config.toml
n_layer = 8
norm_place = "pre"
attn_scale = 0.125
grad_clip = 0.5
warmup_steps = 200
schedule = "wsd"
Each number is 128 + 32 x the weight over its row's rms, rounded and kept within 0 to 255. Layers, rows and columns count from 0. Numbers have three digits each. The size before them is the row's rms in percent of the matrix's.

# down: layer 2 MLP down (transposed), 896x224, rms 0.0581, rows 296-316, columns 0-223
# gate: layer 2 MLP gate, 896x224, rms 0.117, rows 297-317, columns 0-223
# up: layer 2 MLP up, 896x224, rms 0.119, rows 297-316, columns 0-223
down296 105:119137151158134133133095139105129187127147171111122103087110131122079092203181141155144087113090066151114146078133110158204101152050083157232169174127144132156075170154128136099154142143119161145117125127152100138186128137108075154106144103121123136162110108118158129146113148136114134146123168170142091077143164154138170078163161151122111167130112155134102167067158143146199144147123140093175164125106135075043068116124154076118195056134121139110149124143122146129135127121120103173177164112096137134134153127121114135173160093090147110059132097133147217106128018137122095087113164074091167119102153190155157101139110157135147144095134150133163130151175091126146125122107
gate297 107:143118107147121167134135189106175162128121074112081181086126197149150122146093138127120150083159087054096156105106112130067163108103113147142184112109118095118139104171109148172100079129165160110160135160141163166112109170148112100098126113118185146198075152166114133114137094126165129117151169106199115142069146147156121150152112150168073165096157081166135179108127149053150088083166071147100127067131118174131129167182106156131125129118144159123168145097108173108132127114088089122115138130100060129126148165134132141141111125131138154130059136105116122130237125108140159134148153102188126145108120168140044117097116128124141096149094064072102114211046132104141112079129
up297 107:117163190143155128141083172091151164081136063143140134100129149124146094103124128112185087107129110129122114123113078124127048126112130143092127058144153111155155177143140148110162144125136124049095192118191132136112091141093134184143100110100168217132173109150126120103176175150130099114139122106145217141091168070134170102111110092135100201105144179077191235153099148150135103185107139047166090140132138114174101186142165088143145133154139156106164143089121137115111099144105137136133103167128153144076139165130120107136113117109095133041138097160077163138153128114104181143119119110149142122056132122125153105092089171101140079097080124133136141128098171128118147131091
down297 104:142076179076085122112136099111145154101193195136135145175096088141082119079141155097115128133169142165135091116130100183090092133156110143082135184166156133167090098137129162143172146108142139171110123142150135065081097128119126122126153132132109095075146090106106153147141161137171126165174114139129191131224074091168105131089143116072105107202139132142119139113116163092119145167156067116172132185093179089153103126166196120123182136185107124143125126164110113139160133178124116136179163098128157120057143082090164134121054122144168127189114072139140112164116133138159088198159111117119079116113122121082109073126175132107097076100115125094138213146153140162127154134165
gate298 114:139124125098135063125190155122095158150151147109073151199142106123135129152100127095135139183136142169148173130126114116149118099150120087162136101096126125174207131143067094154173106112142138098160162099124157116146100136061163106134162125180168114155133165124112190094186090148165083148127120119145115140149138141125138162167162164058176155208153133140096105175142077094116104103076099087137147116109167100180145128124150203154158118086141140155113154146083013131063129132139165138096165100124094072157082120151171092115106161143133148129169118058088134158151140085137069094146170135108120095143175084103130084093122129066135113153123164142103058068112115130126089150136
up298 106:154108150159129128117163118081115158138110109063070138124170176160155107101146152018067138149155119144084173110140116047111185090141122146131155122114131141159107171122108068098207143151152170167158126105173159152096103090119205104115173108101106128155161113141121140126119119105135079202100177129129149066157125174124125163123157155146139099195128127148112095152138141102097092136097078145109112130162156071129164088175143182147128126140132153142089117112133094108135137139126174083134064113115184124077083112150117141146136116141184093139164082112129099069133197085126088133145145140173099127201178098119107145140111161124123125113126123163084064182149149068171165114178
down298 100:132139082141179147103069172090134100097118145085128158155133125156148183124153121134119144089066110163128167153137149124137097085151111101086077117082112098099109101140149137108111121128123123157156153138096177082071110121141041160060058126191156127109128122187181097163126175096069090112143099165159086105158154124104098117111149125116093082183138112080114146149160207122151057130186170124136120137087112112189132135089127165145119067107105186119102149115106160141171144137112132211174163104124075097135141182084119109154124117106113155146118148135147146221122124150112081148114153107146171126140135090105185166084144138185124149145146198121154155103203162139116123118160
gate299 116:162144105127106148100135188122137092255169108111131119113136104088133167069113124056133187166135118102161135084059142128124153116134149132168126106124168138154166088161146118120094112132130112128127167155132168137115087136195106077092101115139156103229125115111132141157161083093188106114082103100099142114119101100090093116098101114127138116145172090119073128158095122171084102072130081130110162178147073119115150126110063118082132127145146211146133194092173142124112178136153090108146134115097162159114174142100112109060145157061129211126126105166150099170142149082076097106148051122110112094129159149142136148117076152103110119165153136171135131090117122138134150130122
up299 106:101102117105061134113141165116127084118165145153176108121054158164120138141136209100113143142153160229139110082090144148123184179153166095166177084084136196171130163122097134130150142126143159174106132167096092153134111077130122097129099131137160108132145127137093111157107142096139130121149144158100132089123145089134101086166163099164124176139102132170127113154096096131084097123134103100135083094097105140117120099143173077181170161098178130159092146129170159096121087185147188127180162127077182128076149164204159115162089090155148123085125125163101100092174050115116149169148053079184072131092133096168122140121119139145166124138175154157112088118177127127078132144163
down299 108:141164141071046148097154144104126177153133121135188078103116080122177170098172103160133092113102076132160187107116193131133118089128205121128156164096128162113171133150120085178120110187111108103107164164081157130169109095102118128099145150154151052120092173142165118155111109092163142115125148071091172080124156146108075153127126089078146083185170110132085131093155143137126132088144133177126063156109153157079101155098147129149104090097143169088120156100140097123135117137128145107125121066084067088161106096107115097133130206053112124088136112154187126127129122195112149101143119121060123072151143106115172194147042116130132109122154108097108177104117121127117116146154
gate300 106:175153097169115125107094086113123149070147146198082125121109153138146121109150145098122082154078114107086145123144116099124151090121145096126089175141147132090142088173112104119198111145040103073189099135134151163128143096122171135138114148175141099099152124126136125193131096154167030174071124172137122120157137095133134056119137148051162135070096099099085109095186127109094114148158081088141114122140151197112165093096135128110115129171188101173137180142175118164137157126077119196092092098127150134138159130071160083144102147091116088132101161154137068174093142087134164158046093108113107098111136144068165122153124136095149109107085076088141132162111162128133126150140
up300 104:151108088151102091075163125166114060105115145196129116103093151180179121125207147101176159121145115151084091149103120142159127140135156111077156140118083104115148115079115121096109198108156099103099112096183142181121104149145143130126193173130120170110193108111161141159163133135173148101085086148089122109154104092104099125120140168165197124167162162126106097148191155181084156122106098155102154138150076143127167165123104197125049074110134137171104137146153116173106162131112112131128171074144121140201155168137112160130178121148075165092158166121128131163184159105115081146179128144119119143140149156109109137095072055111098154136102166085080163131192139169093088122123
down300 103:149121133120115161140144123113181222120140115069177190127141107143176120143158180106177150139131170127152137082125150095091106115063126152140158130109148139175074108138095160123198108062127210133156152147159175141141127143099086135144173117137118132113134152141131175112173176123126130142136162153166092082124105133112077121076131154104153173091133136146140112135141135164118154137165149142092109086128108082173161102158180146125167190156128124143103195159130117105098075136158104138161078126102148135099145107105089123150118080138142111162127058136102098063136110118052081121185245103104101120081152107175090107181130124084124106125165088121202115141098091140121129050112
gate301 104:100141147148126093117153163118138133114133132183137113146159094133142178165122100142185028109161134107154169130118115156155132147178077208113095109123107144116204098214162068150175115135149165152096132118132104133158113129088161108136121137039120138134119131165100135140109107147150113149136118166125163170151076113075057148108148110147134095146184069129077102119059146094129048101145159139107084128178053132108218162154134103115133081118112143153133174167123130140094129129143153141122093109146130106087183202146089176134068155118092111104152139123094138185078150109156126179093141098204132111130123124125125084121147137148136136097102054143139122104147081151113185119129
up301 101:164112116150159137155114098097157122167137087125153116069129156090103077173113083161086144195099139104119148087117117091123118105090136101143158160138148142083111122083126130118131139053116100135152130174145161134110142058144124159137136191129116147156183154082109129117155185172106144091194094129181025117133157159150150118123068111146063158142166152098179130066206127122160166158089112123133162167059143173142119079138172184115159153098166116107101102109106132098206113138142084086145097163173113136073106114156169051147130155126142084153126111137159111102135110119124168119145147106069123162141122073166140176130099106155081084120129117162129073091150142089176151156163
down301 098:142178127129137138115108102111081117122145068045136149080125135134144122045147169129098214153182123111206123086118131163112143135083138084128148152092120109149093109110140134129114140114158130078139156136142162096085150126199155107114140102144146109163155120134095103112145169116161152097150120162098113157093151102152130149155098145134113131112128089136127126155149103165133153172144129137151198129103186121110119112157112139133100080108130101124104154134178051122156109138065103088094174151116124172033177104086078133143151147109156119174140096137138069175170197211169169072150099190077121131154145085154098151091135127177159103199182060140128117137101164121145118197121
gate302 100:118116124061163166161158120114082161130103181171202043166090100118175174132138115112106088107083115119135142182108142080169107054141159167126131133083100112134151097191104114142108193128114130117060146152103120159104156141061184137135177069134099135130170111120134077090078113166125144118160132117113102158070112193142120133119121168123142119042131162140096123154164179118148134109120067110121115076111135150115212168171167135147112082110183124073114076127105193156100129134168177108187170082106148168115078133098053118119141162139133161138106109119172115113112131100095143113138110117161138178152127105161129136060141086110094168099128139110129120144152139160157158139113
up302 105:056105179163146134117117167117179123156186125090122082124146153092064136136177075137159117159102163144095149078132114104119124101095114130088078159110164090107187116030090097116118124152174110122183110150140103134132127144115120150187103125081191162186089138079114177173175102069084138113097123114151125106050156142171146117159143086152128153074094128157132193119163170162096119103152181078153115193142122187106114114164124151066116081194105125122163120130123098121127104064101202107142062099097161127173116098106081152117107096146071104147142148135136128112111127161110142119132131129128144097098098087138119129216083146143133135116116076137144103138107128101091110146116
down302 104:124180108158118095183112144125131131134171194130118097069103112131118155117163102121151110136136196091144163113138156138095161175084109114167137133044197147102113103164109122155120078127120157109086132120138128112142161101092105135148130169088157102182060072135109150080182137112143172146076157194059124175105202166133158180112075077069174154160147136160113105128133124077141098123076144143099144169231117122083131147062056090146101144142133112165159111193157110134138074127111113122062136101158131142169090095114136123148092116071138111139152094102122152133130130173132163090179148121155151146101133118130165145160189119148117133107087097128151146075154153092083149124116
gate303 108:125193110058173164153153184094104077140126141125198145105131124104131116114106125090060138157138153124142122098102112167124162183182166119174132169188148093139118175107148118163151129154140107091109152178128161093030142108110106149153137124075123139169089103153185119098143107149129138181099147132120135152160092129089060144146129165126109084090114147141117155125157084098069135151156133129178137116096188170120139130146105121071074146132155108135118107066172114069061109111124134146117153068085133158080125141081103194085182111096131126132128110113151124136087136137178118120121096119126128140106214162123074153056170159155192146205164137128132113099172145148107124083093
up303 114:157133186130151135106127148086100090193113115115102134091122125133161167106119112126117155112115155099116113196113148132104146128128148113098145066141136101138152128117204200117186184146085132116136136109146088155088088125111127155104169089143126148132102140181141149103120082192105148071081150144141109129169160143146169141136119188110131083146137188149086111132154110164170233133200136139141171096142078109099107094194122116170091195180119177115160165116029093126132174163136073135152117104166126119147127139161129157090214099137114102117131127063144147128101099104171088107189125038127143114091147170133151162150103136187128121162115149097110145133146129075165137106111
down303 116:147174126141174080160140139111068104147174137157130089110218136138172123102109112111146153141109118166120164113080119115117164136110084150117111118112116103142170161184124085062165113168134086114133099126134152150104149097143054173123146102064131146094124151131170121093110146146098089101163103153150170145156088104123214124137145120145114100159088072216094116143108159187093175130111116103192118119115119132174126078147088173097147106089075105096143132085115061098098129090170112102104194132145113080099110172078126159135135158057083119196105145107095132212167125115112122125138133104127088141142157110145146158098117116101164082128178114104093132155099106170117123170036
gate304 094:147166112140149140037110099175132142135088113159111142099101113126119164147134149162143154092133175141126094096125119120119140136033062107174104099054131118131118166146153132191160048153138168082120178126096101176086151148123111161063113154100088186171119157076112174162121156117083123144102155171166124147164118128150067102112171108153106121139094134136148041117066165100092115114170130122159117156124125176091111147116088173142146065110186107078124156154123124110151157146088093118147106142185145142119144144128118155165116057113096126086098107151118089119195098079088066114116188112140078051087139114077112086148092122155138178151133145157102155117131147125097124145148
up304 095:071117133124050104095121182118128105140129170098145186175085156138162162094121182158096136110147111107146149151147145136096136114181165104119081097133119112156091118115144132145130097145168112090068128099071088077172162091171135120104161087133136071140104147161124127062108124064136153093127127067107110153105188127111136130101203111148170168110109088099138108120125142133169189144114077134115085097181128140113150106171152091099118090124089104096125075167131159155085161111206134105136140094082103139120190156094133091126176133123214049134148050168121179147083167117113160153131153145145162138188117177169155161151152125160128145083139049145110125142142122115110157159157
down304 098:078093194074123155114126161148158074170148135168090201136127129121178117095094139150159138088102168132183146142113131096136134111219105151095165128137173168183143188093120124121104183105121165164117099108140161203153154162151105118178146156116135106142192147116150131113161094097152162161133097108111187100085107152126080131163121092155157165139135140104188109123185121155119135146126101117096113158163184172093109144122076099143060157151118142196102152102155126163096141147162159188111164140130072129155114160127149089130067165149125082076159039133152159126166158182174157138146089136137167135148114110087081152115114101114106134076112158107054125122127154173082146147151
gate305 103:119087128111169132107080127148109136159094154192129099155141113098120186196128136159114097140107133079078127118103110079138105133105085175130104099164137089108090125133145178067097084187170122142134139108123087137145107100189146147055149147116081114115150153103135101086119125206165122166129102075046083098150139057146151162124147091122085176134110174120128145163203167193154146141104183129094151092153099185146157113142126103102149149126203095142195126098105180158118176146125109136101115120069156069131086147062130101113090121103141115144143067129180149123110137125200105135122115099119074133118075105124127132097117146148085173141164153111127107134068121151119177132071
up305 107:100087151164096134128157187116139162088181066154154126123145123123128098091102133107121127152207123127164126125159105128089117088112188099124076121101145109141181084132121113174104152120048141104131122118133141160123091117112140127150150209160117120071187191081085082142150109102082141128172140159149101133090079148116153166099104100113147155113093146141134120111060135103132087171082101139102090166123134197159125145149143077146127127166130155172084116167132115188135123095118132135139143156100069165129095115129129159139092166138180170117081076128138135123140148167089220084082128204119120074112075122164132199101165111133129120104131140119175136137181182106117126229176
down305 102:141118104150116085109164163129157184118125119161109114127179036115090086115162110183071143139083177096077143111134135107137135114121108115148114106093121147079140127095074156105135114121130098136130103121168169157140121139180123114160113210111106177139148185128098118184102195140170118164166142128094066176108095100130161096083139127083151161138134072153170113183117134085087106072137081096216099108123128133149145085163063139121139138111104101103116134114122160110138089131079112156182120110154115128206042078068086094101106125119146136156149110127131144185204124109108144132146112136124138083136073140129107126166067139183206144116167156175100133125134150091089127094104
gate306 119:115148125092143062116124153078123130134128191120135122104100101135213104092122102159110107159139106099168085139060117095107143111099099096163105138085134165112116200154151147148106104113135114083109112162116124141138121099103100169134109131169150050155086190137085098157160100103118149173134086145154117122122107139197166115118121155105124122112132123157136063138105144172105161149148101123131183218109091135083129111160116172151132201136169090135101170033150112178105134125095147099124109090125073095090145128113147166142133141206127152189100098175110122169115123101104156167107144128113166091119164140152141166189144144142115137132016115162129166116090219138192128110150
up306 112:124135100087150118063139166135117116125080111109137102120183136210128159135173066124179189154139124154120052136123125177052132141089138099157103168154130218181069194174173063100163113118224104099120170124119091163111140137113125163137138087109117113086098117126132120141095131114188072172153153149128156128104107139097137078138179132110131173172089132140183189149120152135126102090107143145164117128156123107153148138118166159152149101097125148089180129143143166111131164116095130080159076146093157074162109149058172112168088141164099162169141146120160113096104166124073123063172101158103139179124143111117147169104109121151094097106154159150158125121172169146148172136112
down306 114:077116052134148067114213136128111149127128142107120111137159088145051151131125113101093123144162081142139146125137132097138149135170096131119088142133108165150160055141173129105153110107161117146106135107134189130144084124086114148145060168131125122164151095091126057138118162145100095144150075095156094132141137148152177146138116085184095141113121092175148067097140065155142103116149111091075186156111134106132164112091067069157058170196220153120069110137165111145100141123063110187073128065093121115120129134113121176039103134149176088156136101131165142119118150096116140126111147166146069130157120060159086111099140097138119118179122167130164151149144134140154143141106
gate307 105:161109171083126141100120114165152138160093145139108087242093167134118054132123144129111167126159101077155103130134106104120096088156105158124092158108163153099142194172172115137128160159098071072157117106160109113189149160197150132119160111114175053176137123107139155178166133165105092104142093114124190130152114082132128097167172154184157191041132084131127160097143066073094131108076111180139170149114116135113136151088148173117127145128134170183136168099116125130117104175162134157110106132127093054136077168103142102141084193139175151122144097150155122160125144093115105104096072178103131147094117076105091139160125127149162155076128111131094077151139165144122150126108
up307 108:125152165133069141087121147100150177142137116112105096154160129089172041069111136154124129195171171182131124153146118134109133169166112109068131172087142191115131166102079141102142168146108157153120053171160109138100131139164107159106158089077116104122174120142134179154111141163114166153181182178122199061117136137203092126115132121159072128100157127207147147111159185198178095123130145130115139089103115099130056098080171141078098080114114066108084110104140150154145144135130129163163096147131171125107145117145144128170138148080139082088164132101119109147146141146121091148136100147106116142107143076060101122096093103121137115154093093126167105111103076182102178141080
down307 109:127117079105142130100141134140110046154131083122126090082113122091173133117145155123166161145171142128126170136102193116137133078093117192173078055159144119131149166136127159202176109119135120139103118178123177070139122104064151074107135135126139121166142106101134121123127069149190111143157135127098150152152119102060112059092125178145123131150099147115147098066125095135151090129140064147164187146127128126096153121133104153070091088156155140181134079055103111117182138171152127136100128133135163152140110126111169116116056113131142127106150137070114120026119104102171204188173096135143094201084125105161120121121087118129109147138065157114112120152113154101077125161073
gate308 108:153097128116159066084093137122145114082107115143079158077146154111123178145093118105164173114135126124086093115071124143167165142007092111109137136157197097116123100138137145137134151118160137092098111146093138125057124145128087133085099108068134106134049059106136135162127108176120088170115165179104181072127075063154136165146139063117165162125133140091128095120119088061132123162076166130157059156137108116145164150133128126119138105109136174168160102079122150175097131102154143143123148154118134097132067109124129152132170134165087122138062126125145165083173146081152080102159053126121102104158160151167151143135140156072095161114190186113150111132055160148125107130121
up308 108:108146100108121189077142147142148079139160118124095111118130072171121112120122116153125141151156119087138148141131135067082123074068144177113088139132152154143138219127120192125142133156120081089165098157167138103137111106124128154136099123082078117094095133109070127159129107085047097162137049087149147143171103149168152119084145136109090130135174169119207075129133186128035079104143048133150162169142167112151139149127108162118105109083091127093094077086105143118122132072122167151131163136102107103122113107122191120113178124127115170103121095116108129139131145105141130126145220139081131166161140113126099145123129152110193166163167143162194098091201125105129082066126
down308 110:098150078109178133147057120125122181180111122140126154072073171159095147114133133147132132137145063078164155210170093113071122114164116186142059133127101148157170127094079144060079089101198127150208104122167084165067134023128123166138119061137090169102120119060153175124161133093122082137158084119104120186135153139126096142161101141077157145097080136132195081131093107154168081124163088114147168147126099136155155118108152126171083145104099120089118186139128115068161123132149177120159101086146175120135146188133127134105088096144128128128131136143115147135137159117088108141097127177101133159126141099151151114157137111088169103079133128127128131153114127188126149118138
gate309 088:124104073102117081129127139194102155143139183106163085124150155094128158103174098085125156183106149133097160171152133130125100101114125155137137133146174119204044105108123152084116188103108146131117130164180104121181124143212114120099146067146119140099180110199129120144144148169144127169072116091162104142116084153148144129110130121150108075144156132140121161147145093184138119075055181192156123127144138171149087190151194141056193153112104084158145167111153122110112157095129137195112119141086102099097133177113097159162152094104159155126158066163174089119168079066113137123084099098153114131098155123062174095131076098123147105131095134148125123138154122130134150166177
up309 096:133069149136160111124113119130134061098109151111127116121140095165119134109130057186115107090143122085089176143139162078154187077145155129143106158176120149070161119152106154177100138031147122158164116137106164117123174200108089108107127141125078122121117208162121124119077175128099237093158156126097110122181140151133130141146069167117149135222153094123111079099140059155126116121120101111137150123130101078144172111127098130142088107130177063111141083120082144100151085130158115149214110162152116134193133102162080134121152112133133158143150196128177161140145078087162151126138192141136129166177128138160160110123100076139107119129102130090110184144114131087121107134099
down309 095:122109172175108147075162136156099117184114128128122161161119103162083117090132114179130124074080184119145159176187182145052132109173102127166061129073090169082135108110092175100080091139130076176167105116130122113140109053135185084166098103091108078170181096121085081141093133077096131099160118098066112132099129172167119138173107203130128116157172151133141086109092110120159144155192232122109129159116140104114138121147061098175117121132112125145151109178115080153132082176119104117112141162111077084080124105109147114136132100095129141091131109147152123138119116176149161172177161138133163151117149175130108151109154179109108185082142145106166130112080151132112136124139
gate310 104:140178132154142078083116111128127092107083075114147122157134097124160191099148078170144087151111157131149110114149110111164135125091155148093076128070133119153091107137113163127120093092165163116081133193128121133124140064147079074102176100098190156095146158121112130128113133140176129110118109081096153142138158163156132094018113102109067123094156102071154082103093137156122116074106120134148142176168146156138115109144144130175096149104190094129120188160138133106087111162140142175099141107152102119107077143110154145129117061067199131170196085092128138162068077106158150157140141129123067110142096117132100120082236083169119144117146189158084099144121102173140147127137
up310 100:101143174135093107131104087113116166181139125198170208160133224132105156124139109132095110135091103088178123157117106102099142114099138158098099217175090112115137126053111123176112121169084143132122162145106128106194112137093096140098135113083076124119122151152115126112106116134051102095115137133153103116152093146128204187113123144086156152135201115153110135153123118133082057118075129088115107142143140116141087124148136165104208113164175154167079127136123097086151107142082147060136158126122097155160074152162109112166146176203101103166126126122095152090148143178112114132140152132167193119136151146131105132112107130106154170172117086111145109085182183078121196117161
down310 105:127128110171089176097133134159136100205071167125197123125158104098115178099167084180081127131124117176186150098181101093121122123116112110137131140112163121156101123144173078135083131100178130124195104118090062091094122121141121132134140108153149178173117121107131131128088141141138113109184098143160149114072135132119115143118068074118100100162163121145146131152163128085159120115153117171053154110131128158051049180118145161110129132127162115156157207105173137152098113119147138157152157156065159116096182140176131126135164104142133135102085075071115169070159045141107101162107155066185121120137070144137056125079068151159118085137154135154116173120129165140118097110136
gate311 092:094115120049164131088089149091145137124113115158129094140197099153098112145124157132129215077125110086097141102163090155139079156105104099128162069155106131131109154119084135127144135135128114092161112103212115096076125114157134161083163137170141135119105113115114222061197120155156102141132122140075126170083127077115148188107174123116099111057092135070124057132130094099117186119129141141122127127124165064102143066153108109116108146151104156127156134144139128177129165164136118164101092133144198112094110156139149096097089145103172158112133136175084120124134089168083128123157142134105180094154171156129142162111045167183133139137109124156117095158062149183110131095207
up311 096:132062089107130131104130125138027133121145122212106125178153135138100107109145185150151147146121158137144126080127109166046108114121131117067113128058147128125074184117114154136161101141143125073107129138092127109193096133129115075111160177136099119115174146161140098102176127101113079095159069152151167204112164132198152163069140154134125119113135112149102097142137073091065100129145130121121150137118117115109156102120126069153098139087155115174207067123124175186117103176099128141114129169121129115121092090091131138112097144109172129072101155172150182062118177158109105142103111090101130188145079125099147094157085218125123073095115142093082102113159130139119120118101
down311 099:144175114193161132099107100117154110157114110056163161087141068133148161153123136154110153178147163141168081151067183113117165107120206106181140099146169127137073099136139146136135078078108104210172119178157124084107115141124165147169122150090146187161121153125095208074079109133121145152091167126151142111137113183145227125132079160092156131141123103126113174119148159149160143138152118139094124129148176119102146127170130152173146201111183146099105147142142166065163177070153154105133118141071120119070134130094148170128122111114152130110117181113148149166130107173164141095148132087161161146158152101176120117080154091165144193151121092126154149151187124090168089164111
gate312 114:116065129102107133163092124131100177050093194132116162184152156144141106137149117138162126118129186131112152109129083131125090077121131169110129113101114095127125173087052087118190116117160132151062134155139128190112193121125073133123141099138165122128153200158138122163195170125174093096138129062164141130052104169110153054133142118095116149097115101148152184155089164146126152154130130143109099112119198123135155129212130149160110157130115171096129129111104134065133116112090152115135106112123176109138085100181181111099097129142105135175134082069168117158066104134097128131160098115188105193114116115054148146150082194078152101124134112102126131102136151182154140178130
up312 111:211109133146127054161116094113170129101162085119156148106107111142097159136112149092108090115124197130158212138118073132195069126153095150113092123094153072072201163108114193136134101147149116134144097119155149141128115110095112131119155125147120101063105147114144140114155160082153132149150123158110130124135128101152104090149119136069152058119101128150161101151086144059104164089127178154164160151133148146148126132051215169159163189162141146178172168131118097118103136194089122144113170128131128112169114121132151116130045134150109125137199106170025162136120166061167090098091115153089128166170160106092131134154166118140142113121100141122119126074128123166108110131133
down312 112:132084134077093129129102117101170126160131101136076085187146112093098119099049127167144091125101126124162104130162136171145168176143185127163136085130132191112097153109094101149140142137078120122067153126184143112138131145125117115175107134185088110170177074168090155191151146130208099112152120172080157153122115163181111105095133155123174182128122145140117157111197101127109134154034096120071128117154212138123131137162154152098107066129161128133130136092082165155081136123105125122101111215092107096111176111081173118123155149083159131172167103068163125185093101132133134156134157151151149170140146135151126152082146114193155166153128131106174128154095128187187113133133
gate313 118:140132110119094125103109127123131121066061255136123173188120120115079159147151088099132186159086118077146118092122137112137125077060148140145115133144095117169161171123093161174117096150206110007184126130093111115084135139115110133130145131115142148120105164059131071141157151128126129139113083141089144132086177163161192084116117117121144146138113117131186146137115124138081111053140135108113111149126131141126134124128098175144136141124067124101104064144123147092117085153109132139121132173138111144134101127094135107085121171126144113177148171155175122163131113130113126123082123119159107104165115146152171155157134144123164114193133056091101132100156100116169069154216
up313 111:136069188133129133156157114138070103144175154121132162178151130167118139161209126137134121187118127112105116154156130141143123050200093175090121171166055164188099120108150155132135124118122164141170162118113110133193135147168213133139125175084141149095130125123129122069084060159146129114142156094129081161164107140135140212162110105169120115142132109131141101073056072043133142096099097107121134117111094141162097143153091196127143130123110150069150105092133138110137177142119189141110189091150134145170096125138102109148142139170141116158117135135066129145143117193165155126123136122152092098130111153117156178090163119144060112111112120160134109065146203163156132081096
down313 109:122127123209130156144155141114117172100115142133186127158142115143143124154123144161187104163155087127112099132102163154103133151097150108135094107132160087134162131053108109158150101148153116134145120105226086131138159102142148116083094112154142077045108064165132167180136115110185172102179118107165117143126218092204058141138097138091171101123151121139092162114129094161100115113094096150112178108157133139106170155140210148107119067155156111153128120171073097132069102116170120105145111098137121157149160088120118188126189121127155196126109095144144149124114138153125106143098112138069099112143127129181195152104128156149091161157089105119208070095124114092113078187137
gate314 111:130069109107169122122144125152168167171104143160149116106057110100172175132110174156138086111100163131176127079209136131129126119133140044155097142157093202130138040120150181156111084152075179144144128177167149157117144134135179132113113147129172147146093110140138139147095121143180111148115124095172113076179102119122133137181154165119158065159123120084163187142118108120135123109113166175081150118110125135198141186132105136020135131148171145133138090134137145138069113138122128136116095129146107166154166122149185088111112127176163110118136155196138081109126129162152086160169050143085169101158148127116141094098106132117050182106162113080151098142148115092186124106122
up314 104:163118141103152105134179116121112130158127128091086070147127131153144115163106179184151094137091151123186103151162128159088147086177154116157142098119101139111114173124113131157174132110127148132117098166149104151154164129175209131133089084107174141106133152139094123141124150071112185082145164133157106142070121083158163127137154169144078125091137094090157173110138145136172101110141083115136104199095127085093090090176159133171102094072154175144151165105082196104197126109115175192165147089127147174142182131111123179171056144181187106161128111119158127111098144074135164142144110141158097150041131144137130162126157161183140097138155146127082037150135125146147160071170
down314 107:123065154150082107140117057121185097146122171132096104094100118145102140124157129143096063155143132153152132092124082053091084122128175088126092085128100083107109145143152130103164112148118159178148144114170101105153167127167088185199150121135117165120074151091113121096178106121150105082088079131120144167227105148089172104159122101125110147113113164077102134116133085134093074145113176091157149127182129110115184160115150093116114109059045106111134100127115102183119131100150086084106081143151090158086150140166151162125086086116153078140101195053138108118114170116132112120142117152163139130126149110165183159154154103175171120192131185145146122124168159125184084125117
gate315 089:134163156168160144096140135147173130195114119120115123097150103078182132101113122135174178146138114066160067174085168142163104119170121111112210092137103143113135108134145161146151158162160099159112053108119129143129104165133105126132148139150184121109072124168068114119180172113168167113141143096111207073174081064126098126119104176102177105106116097152184130109081184160192096136084141117152130129112097161102190116108174101102167142124130119139101173140207122176151149145157099114169169130144138143124157153153134172102122111129134064217103135085097167152170157154126165127173093106128178091119150165103094146104093138070141066161156097141114114132134102154113127150191
up315 086:146146134100121124099105142187065122148043091108124152023118178177128070073063115154179117095107141091094159098136134143074106096138090141086145128111146077062153141134070091148119143145120147116103166134121094141123141148142134101209110131120116126178089140166128140120115089114104108113144131123119194092080072147160189163134183107149152134097118116144147160141124092130102167082149092120120127117090166171072150147110148136167105129140178141166123145100184133198112155142132062126132153147126146121148146103080099163127123097135161186143179080112111084126111110066145095130151075184140177111140147133095160108137093165109095146149139076175115189153122204080093151139175
down315 088:076114087178190151131158182085166155099149122083077097172130118114112139145171144096083099140143110156107088073136126142106131078111110170125163142167113146088060135159181129093097119163137095146164142137098080083142131133164102163147118107122142152096041157118136102163084117138129175144158140185127126136169133096149081077131179115121127119152134178181137149154139147106170103142112126099152144084124112085153132077131098133102132047086151119147126201109132103077149114153119138130151145159109160174099125130178104035143146120077137105109081057170182117144111122118092141137171200165155140099127193108093134172114113133160126088070130109089141140110127019080091135151123
gate316 096:121142123154134111115155131098104114103169156144139136059091138106111109101130090113122114175093167186090040107133126143160157109192191154104081067162160061079112084130112173168126107122120121016134095112175134136061122207136141177137131135154132101173160092094153079179101153120116189143131141070111092108129081120093140094172122172151158114109118150101154121075110123118122078146122160130127133127174127130134137111137089151098158110118087158112104100157167143111113161156101145124150159162124100095113146110160118160137131112212177066088069128166130111184106062106084115122121139052188169181152211121137144093114123136089151131145157142116166120137126136111085139097118
up316 096:090135059124118132105139121084108145135109129124153073139124095180110100137119197064091098144122065148141150060135145134178060124140125084104104111071145126150124146176119052181121165136112154058110154110093199145175148108140102163122066136171118079095167110120141130092132152124170180122108123084216107143157094117127074120189148092091109121098062110141116111112107101163113162122087118140152148095178153172148156106125118135091156133104114112118105111040133138158113102140134163139177127096163139068146135111137188093089131101160122133123123080058109098096173179141069100106099132105166195133148163144148077128102142087111135133115047131146105138105123138144146149193149
down316 101:132131170126093121149118103125156111102063140107051119138131112187168166141119067126111159117128112109117173114159181097040114217159083170131122193150055157149146132063159125159173101094145071142128131091183109145159082068124161083128157075097156150076087097151193177155162127119189100105130134107147139117103129115129130072072128112140184141151144134175124110154166121107127180143142182132134103159108115113141101133165134154163126115133100136109090146160161099088074116100070078122137121142080078142107116122159166125121088154085085195177110171114183143086162164089200109132116084187101092084136131106116101159106149139149117120141134137146121185112095118133135134139161
gate317 097:118134093136149134175111108123167177169176080144083158126070143095169145152135108137127141154079168148080204086126169100139154157162110136097063113097074197173114112122098161142132100125131107141101147094143178124173136179137116134120098110152132163090173157101084062109182102216095115128117103149143115114093165146133126137107167126103148090138148093151145126163094146157097129106118163111133132127120176123121114142181145158136127088166108128121094096125175131123084084113139151134075055141054134183175066109077239116119132183152132116120157113091180135087117177162114125101105133123111114149054138118165150093118095132107128181144103158129063115059086095128189142100118